Each number is 50 + 10 x the weight over its row's rms, rounded and kept within 0 to 99. Layers, rows and columns count from 0. The size before them is the row's rms in percent of the matrix's.

# layer 3 MLP up, 512x128, rms 0.137, rows 326-351, columns 0-63
104:60 56 27 44 38 41 62 43 49 50 44 44 39 57 49 42 60 57 53 54 52 42 63 70 46 29 53 51 52 37 70 55 62 43 54 46 46 54 41 44 48 50 47 54 47 44 55 46 57 40 66 34 51 44 48 43 51 68 60 50 29 62 54 55
112:52 49 44 65 48 49 50 68 49 57 56 43 54 49 41 41 58 51 54 37 47 57 51 45 56 59 33 34 43 54 46 44 54 52 60 42 38 71 62 62 49 56 42 57 43 75 60 51 57 52 45 46 52 44 50 60 33 34 35 43 24 55 61 51
100:67 60 51 64 42 50 40 51 44 56 59 47 50 57 61 50 32 37 43 46 69 41 51 62 46 49 43 51 61 56 54 40 45 46 55 62 47 42 39 51 54 45 56 40 53 44 30 29 56 44 56 47 47 41 51 63 62 58 38 50 62 58 60 51
102:52 59 37 52 51 74 52 36 45 52 67 54 48 47 62 45 72 60 36 61 46 51 30 61 56 54 32 50 52 39 45 46 49 54 72 48 55 44 64 57 49 25 41 46 52 52 56 64 48 55 35 56 45 42 56 49 60 54 63 43 50 55 54 31
109:47 54 42 51 37 55 45 59 62 40 50 56 52 39 53 48 55 35 41 50 51 41 52 54 34 50 56 65 75 49 47 33 65 41 32 41 51 43 68 58 65 36 58 46 30 47 48 50 31 55 58 29 53 53 55 42 57 63 37 41 47 41 52 31
089:38 51 51 71 59 51 40 50 45 47 46 28 28 58 37 45 46 40 57 56 56 54 39 57 48 64 50 44 47 55 76 58 59 48 42 36 51 41 51 47 43 53 48 52 64 53 49 49 40 38 42 41 47 44 55 44 48 38 40 53 34 42 47 64
104:54 34 48 53 56 45 65 64 26 59 62 61 45 63 50 40 43 58 49 56 58 39 57 34 44 57 47 36 58 41 56 63 46 51 50 56 52 63 63 45 44 36 51 48 58 41 35 49 48 42 60 49 70 49 44 54 40 59 60 46 55 47 59 35
086:39 50 51 43 44 57 54 61 41 53 60 44 53 53 55 31 54 37 54 48 53 66 48 39 53 45 37 74 55 58 49 57 62 34 52 45 45 58 50 61 48 41 49 49 51 67 60 51 52 38 50 59 48 58 49 42 51 42 40 37 56 38 43 50
103:38 41 47 58 49 44 69 53 47 43 45 41 49 54 64 39 50 62 38 53 60 62 54 62 55 54 47 42 38 51 49 47 47 45 51 56 36 50 60 35 60 41 39 53 43 61 65 40 62 45 42 64 37 59 51 36 49 51 39 53 58 48 59 55
091:48 56 45 37 67 40 67 37 35 58 58 61 66 39 56 49 40 49 41 47 62 44 65 62 47 47 61 37 49 35 49 51 41 54 43 45 47 52 56 49 31 38 43 53 65 54 42 52 53 52 59 60 40 36 39 57 56 48 65 56 47 55 52 45
100:52 62 53 49 66 37 51 45 43 68 49 51 61 61 65 40 53 46 36 59 56 43 45 36 35 60 43 53 54 61 50 56 36 54 49 47 61 52 40 53 49 36 33 58 41 30 37 60 65 42 51 45 35 48 66 31 48 49 42 40 53 51 55 51
105:62 42 25 58 51 54 44 63 58 33 41 59 47 57 34 53 58 56 38 66 41 37 55 49 39 59 39 39 39 50 44 33 64 57 44 60 67 38 67 48 45 72 61 57 49 56 64 36 32 61 63 46 64 46 51 51 54 49 50 54 63 51 69 55
106:57 49 44 45 54 44 43 47 58 43 53 39 57 62 41 47 44 55 53 68 25 49 45 44 38 34 59 52 35 51 54 28 55 31 49 41 45 47 55 59 52 65 49 47 64 55 53 59 76 39 35 53 56 60 54 53 59 45 61 43 53 41 58 70
107:51 47 30 49 44 38 65 55 45 49 50 43 42 51 40 50 50 53 59 52 27 49 62 39 57 53 39 69 57 48 70 44 52 51 64 53 37 50 67 53 46 51 37 52 46 63 47 42 35 76 59 40 54 55 46 41 45 58 60 31 42 43 39 45
097:29 46 51 50 68 48 35 35 50 44 49 48 55 61 49 51 57 52 48 66 40 57 50 51 41 55 60 36 64 54 61 46 39 40 51 58 47 45 41 47 68 49 67 54 35 52 47 49 55 51 32 35 34 60 49 51 46 49 68 53 36 64 68 58
095:62 45 47 67 47 57 38 35 52 52 54 58 45 38 62 40 48 41 38 53 50 31 69 69 48 39 73 48 52 71 45 67 71 57 49 39 45 47 37 52 63 48 40 48 57 51 46 63 65 54 22 46 43 52 42 43 61 53 51 52 46 68 60 39
095:49 40 49 43 52 52 25 59 64 43 36 56 41 58 51 51 41 52 47 48 57 33 52 43 46 37 40 54 58 52 59 59 49 51 53 42 50 59 46 44 44 62 64 59 52 42 43 37 40 61 54 56 40 54 48 50 57 38 52 41 54 42 30 66
101:46 37 50 55 46 53 43 48 53 34 55 53 47 58 41 50 39 61 45 54 58 69 36 50 33 70 42 48 57 33 45 61 43 47 68 43 54 67 44 41 37 55 71 45 46 60 58 32 65 63 51 41 43 46 55 64 65 57 50 33 43 49 38 68
102:50 34 38 50 63 75 50 40 56 54 67 49 45 39 14 53 42 38 48 43 48 59 44 41 42 55 55 57 52 55 42 46 53 37 49 55 45 60 57 61 53 68 43 55 51 54 38 48 46 52 55 32 59 47 64 56 59 50 51 39 53 48 40 53
092:56 51 46 53 56 48 47 50 61 42 53 51 44 54 51 46 57 50 55 34 41 35 42 37 48 51 62 32 52 52 31 63 40 45 58 49 38 34 58 63 47 54 42 48 56 60 46 64 38 53 54 25 59 74 71 56 64 47 37 45 75 47 51 51
108:45 63 48 62 56 48 47 37 55 50 52 46 50 45 61 36 54 56 48 63 30 45 42 62 68 51 53 51 51 41 51 44 45 50 72 49 44 41 63 45 44 45 34 44 58 51 35 40 51 44 54 72 30 63 60 25 50 51 65 48 51 49 46 53
095:48 66 41 53 48 42 46 58 42 46 35 43 49 59 45 40 38 51 41 62 37 56 60 46 47 29 45 44 35 63 46 41 39 61 49 41 46 52 43 48 61 36 50 53 47 86 35 29 54 50 39 50 49 49 54 30 47 48 70 45 55 45 54 43
085:43 50 59 30 61 42 59 46 33 50 49 44 55 53 53 43 47 54 30 69 50 67 38 51 37 42 48 51 60 63 53 47 42 49 38 55 58 51 51 51 40 36 54 33 37 36 64 38 60 48 41 32 55 59 61 55 45 62 58 43 59 43 38 50
110:47 44 38 50 48 57 60 47 53 54 54 22 40 61 39 53 61 59 42 48 46 54 49 46 48 49 40 50 41 43 53 43 53 44 51 52 47 38 47 58 64 40 53 68 52 46 55 36 42 57 56 54 55 51 48 34 60 61 44 42 51 67 66 40
109:40 34 54 42 47 44 48 51 53 42 42 55 51 69 34 34 43 52 47 34 41 53 48 51 36 30 46 45 49 52 56 47 52 55 43 48 39 54 52 49 41 69 78 44 61 58 51 48 46 40 40 60 44 36 35 58 52 53 50 47 27 55 37 42
096:43 28 49 50 39 44 62 50 45 60 43 59 49 64 35 46 42 61 55 44 53 72 64 49 40 36 27 36 52 45 40 40 55 48 56 54 51 57 46 46 51 48 48 40 57 37 41 45 37 47 65 65 48 43 43 32 53 58 42 51 45 26 48 43
# layer 3 MLP down (transposed), 512x128, rms 0.116, rows 326-350, columns 0-63
106:45 70 29 52 53 51 58 39 56 48 63 47 52 36 61 43 55 47 43 60 50 42 33 58 58 54 34 46 51 49 37 61 50 55 49 36 59 59 57 46 55 45 55 28 46 61 44 46 52 33 66 38 55 37 44 44 53 68 59 80 38 54 57 40
104:38 46 48 39 56 59 32 34 53 39 52 35 34 49 70 61 52 45 64 47 54 45 55 61 55 63 59 53 67 62 54 32 71 40 44 63 64 43 33 38 27 61 59 35 56 38 54 64 57 62 31 46 54 34 67 53 47 46 44 52 53 45 47 47
098:52 45 58 48 48 40 52 49 45 47 44 57 42 48 54 35 34 33 61 40 53 45 67 65 49 36 50 58 30 45 61 57 63 46 50 56 24 59 56 58 61 35 52 34 44 48 51 44 65 56 41 56 62 46 58 46 57 43 56 41 45 33 42 61
101:34 45 49 44 50 51 45 49 46 60 52 62 39 51 45 75 42 44 46 58 36 33 53 61 41 63 37 63 59 48 53 38 73 61 47 46 48 37 36 49 46 57 45 46 38 62 18 62 53 41 75 57 56 48 60 43 44 47 48 62 44 58 63 54
106:46 47 62 56 49 70 63 48 50 56 32 49 61 54 41 65 52 49 44 46 51 50 45 37 67 40 66 41 54 56 51 45 49 52 47 51 43 64 48 48 53 57 42 46 70 50 72 42 39 56 49 51 58 49 66 43 42 49 55 71 38 46 46 54
091:37 70 47 64 35 66 60 55 34 57 61 52 50 49 42 42 48 36 67 68 56 43 53 60 63 54 41 51 50 43 44 65 58 56 38 50 34 45 61 62 58 39 15 45 70 57 55 44 47 52 53 55 68 53 51 51 57 57 39 60 64 43 57 50
102:56 55 60 49 41 65 53 27 64 51 33 54 35 52 62 46 63 53 52 41 56 47 36 34 58 58 39 35 43 52 36 48 41 37 32 47 54 32 53 50 27 40 53 32 40 50 77 63 39 60 49 47 41 50 51 51 33 40 49 53 55 33 39 45
087:46 60 52 37 50 58 43 51 74 38 48 55 56 44 61 53 54 37 58 20 69 59 55 46 49 57 40 58 43 40 47 49 31 55 52 38 51 68 51 61 55 53 66 52 72 47 69 58 34 47 66 53 42 37 32 64 58 48 43 56 45 36 48 33
103:62 39 39 50 44 49 45 44 59 45 43 39 73 50 55 43 49 26 40 61 37 57 39 43 57 55 36 52 39 39 59 47 64 50 28 47 30 50 46 43 49 57 51 53 47 54 37 58 47 62 47 55 50 49 41 42 37 38 57 33 63 42 52 47
096:61 47 66 42 50 36 57 44 62 54 40 51 37 47 69 44 60 47 52 52 34 44 51 29 40 62 47 54 33 27 43 49 60 63 47 52 43 47 43 47 32 73 58 38 41 55 43 37 57 57 56 38 56 48 38 62 69 59 62 68 55 54 38 64
099:66 44 55 50 43 50 57 46 60 32 48 55 53 57 49 39 62 30 56 48 43 53 47 40 49 55 50 57 65 43 58 59 58 50 39 32 56 60 63 51 66 45 35 55 56 37 56 53 41 70 41 46 60 50 37 40 73 34 54 52 31 29 36 42
110:43 52 37 55 37 67 48 65 66 53 42 51 46 37 76 47 65 49 48 47 53 37 66 44 62 55 45 37 32 40 37 58 37 22 58 51 60 45 51 40 45 47 59 40 43 52 48 51 46 66 63 39 52 50 48 43 55 37 52 57 58 39 55 49
104:54 51 59 49 47 51 48 72 38 64 39 52 44 61 56 39 51 64 34 40 35 52 45 49 43 15 46 52 44 47 46 43 46 58 51 50 50 56 72 51 54 51 51 40 37 59 33 52 30 49 65 51 45 58 44 45 27 44 45 42 67 30 38 52
107:40 55 51 45 41 60 66 47 58 44 42 45 38 60 53 53 45 42 65 48 43 39 55 54 49 58 42 44 38 35 54 55 52 49 48 37 47 30 48 45 57 50 41 39 53 63 50 46 31 58 40 46 57 71 66 31 45 49 53 45 47 49 60 40
098:56 52 69 44 32 46 53 51 51 49 50 56 51 43 48 44 50 55 47 73 33 50 49 47 51 55 37 36 62 63 41 53 53 65 19 45 48 49 44 45 40 41 46 52 63 52 48 43 61 61 55 53 49 57 76 35 40 46 39 49 48 44 54 56
095:38 61 75 44 45 46 37 60 63 56 59 62 66 49 28 47 44 60 56 46 48 58 47 70 45 48 49 68 55 48 52 73 59 54 45 43 55 60 53 43 48 48 44 46 33 27 47 46 46 44 41 62 56 37 54 58 44 64 41 68 57 51 55 55
098:42 39 62 61 53 74 60 43 49 60 53 46 47 63 46 53 36 47 58 36 55 52 74 51 53 18 52 27 43 60 51 70 56 44 47 57 48 56 57 53 56 62 64 44 54 59 58 75 53 47 54 28 43 24 52 49 42 43 50 54 51 59 60 39
105:54 56 58 42 33 50 54 32 59 43 57 60 43 26 51 41 48 52 34 57 65 51 43 54 48 42 55 54 46 35 53 66 40 51 66 52 48 40 43 53 51 51 60 41 49 38 57 40 61 46 54 60 49 40 48 29 50 45 46 61 56 59 48 55
104:51 40 52 62 47 52 54 45 49 47 51 42 35 36 42 56 52 66 58 44 45 59 38 46 51 46 49 37 62 53 46 59 52 55 39 51 64 60 53 43 47 49 45 50 54 73 52 28 32 57 42 58 41 43 58 61 62 52 50 37 46 30 40 41
094:65 59 49 50 49 34 50 46 45 60 53 52 44 43 52 49 40 57 61 55 57 50 46 50 52 58 57 58 43 46 43 49 50 61 53 49 52 58 39 53 47 71 69 55 64 27 58 59 44 55 57 46 42 51 40 67 51 50 55 53 66 39 65 73
103:57 62 41 62 42 54 51 33 53 48 46 53 57 51 48 32 49 38 38 39 67 49 34 41 61 38 40 62 25 64 44 56 62 49 25 50 45 42 60 44 57 55 49 41 59 42 40 62 45 47 23 60 50 37 50 55 64 39 51 55 44 45 41 61
098:55 50 69 44 54 46 52 46 61 54 47 41 58 77 53 61 43 62 47 59 49 33 48 57 51 40 33 42 62 44 46 36 56 34 41 56 44 54 45 49 68 52 56 54 50 40 48 45 57 54 41 63 39 61 51 43 44 52 55 58 51 48 35 41
090:60 58 60 58 47 56 41 50 49 44 49 51 52 52 79 52 59 54 48 36 61 42 47 53 49 53 35 51 43 34 32 42 52 39 36 33 47 57 71 52 62 51 59 38 30 31 58 49 41 69 53 44 48 62 33 61 48 56 60 64 57 56 55 59
107:57 68 40 52 50 60 72 34 48 49 55 49 31 46 46 56 47 63 54 55 63 47 50 50 41 37 47 51 51 44 53 55 76 44 58 61 44 46 49 56 41 52 62 54 54 54 40 29 53 46 50 40 48 44 48 55 68 61 56 63 62 63 48 44
103:44 61 45 65 58 55 56 52 45 43 57 48 43 73 30 53 54 43 48 39 59 43 31 54 56 42 50 43 50 57 42 59 55 60 40 63 47 50 52 28 75 75 53 45 41 37 60 49 48 54 49 42 40 19 50 56 52 34 50 49 39 62 49 55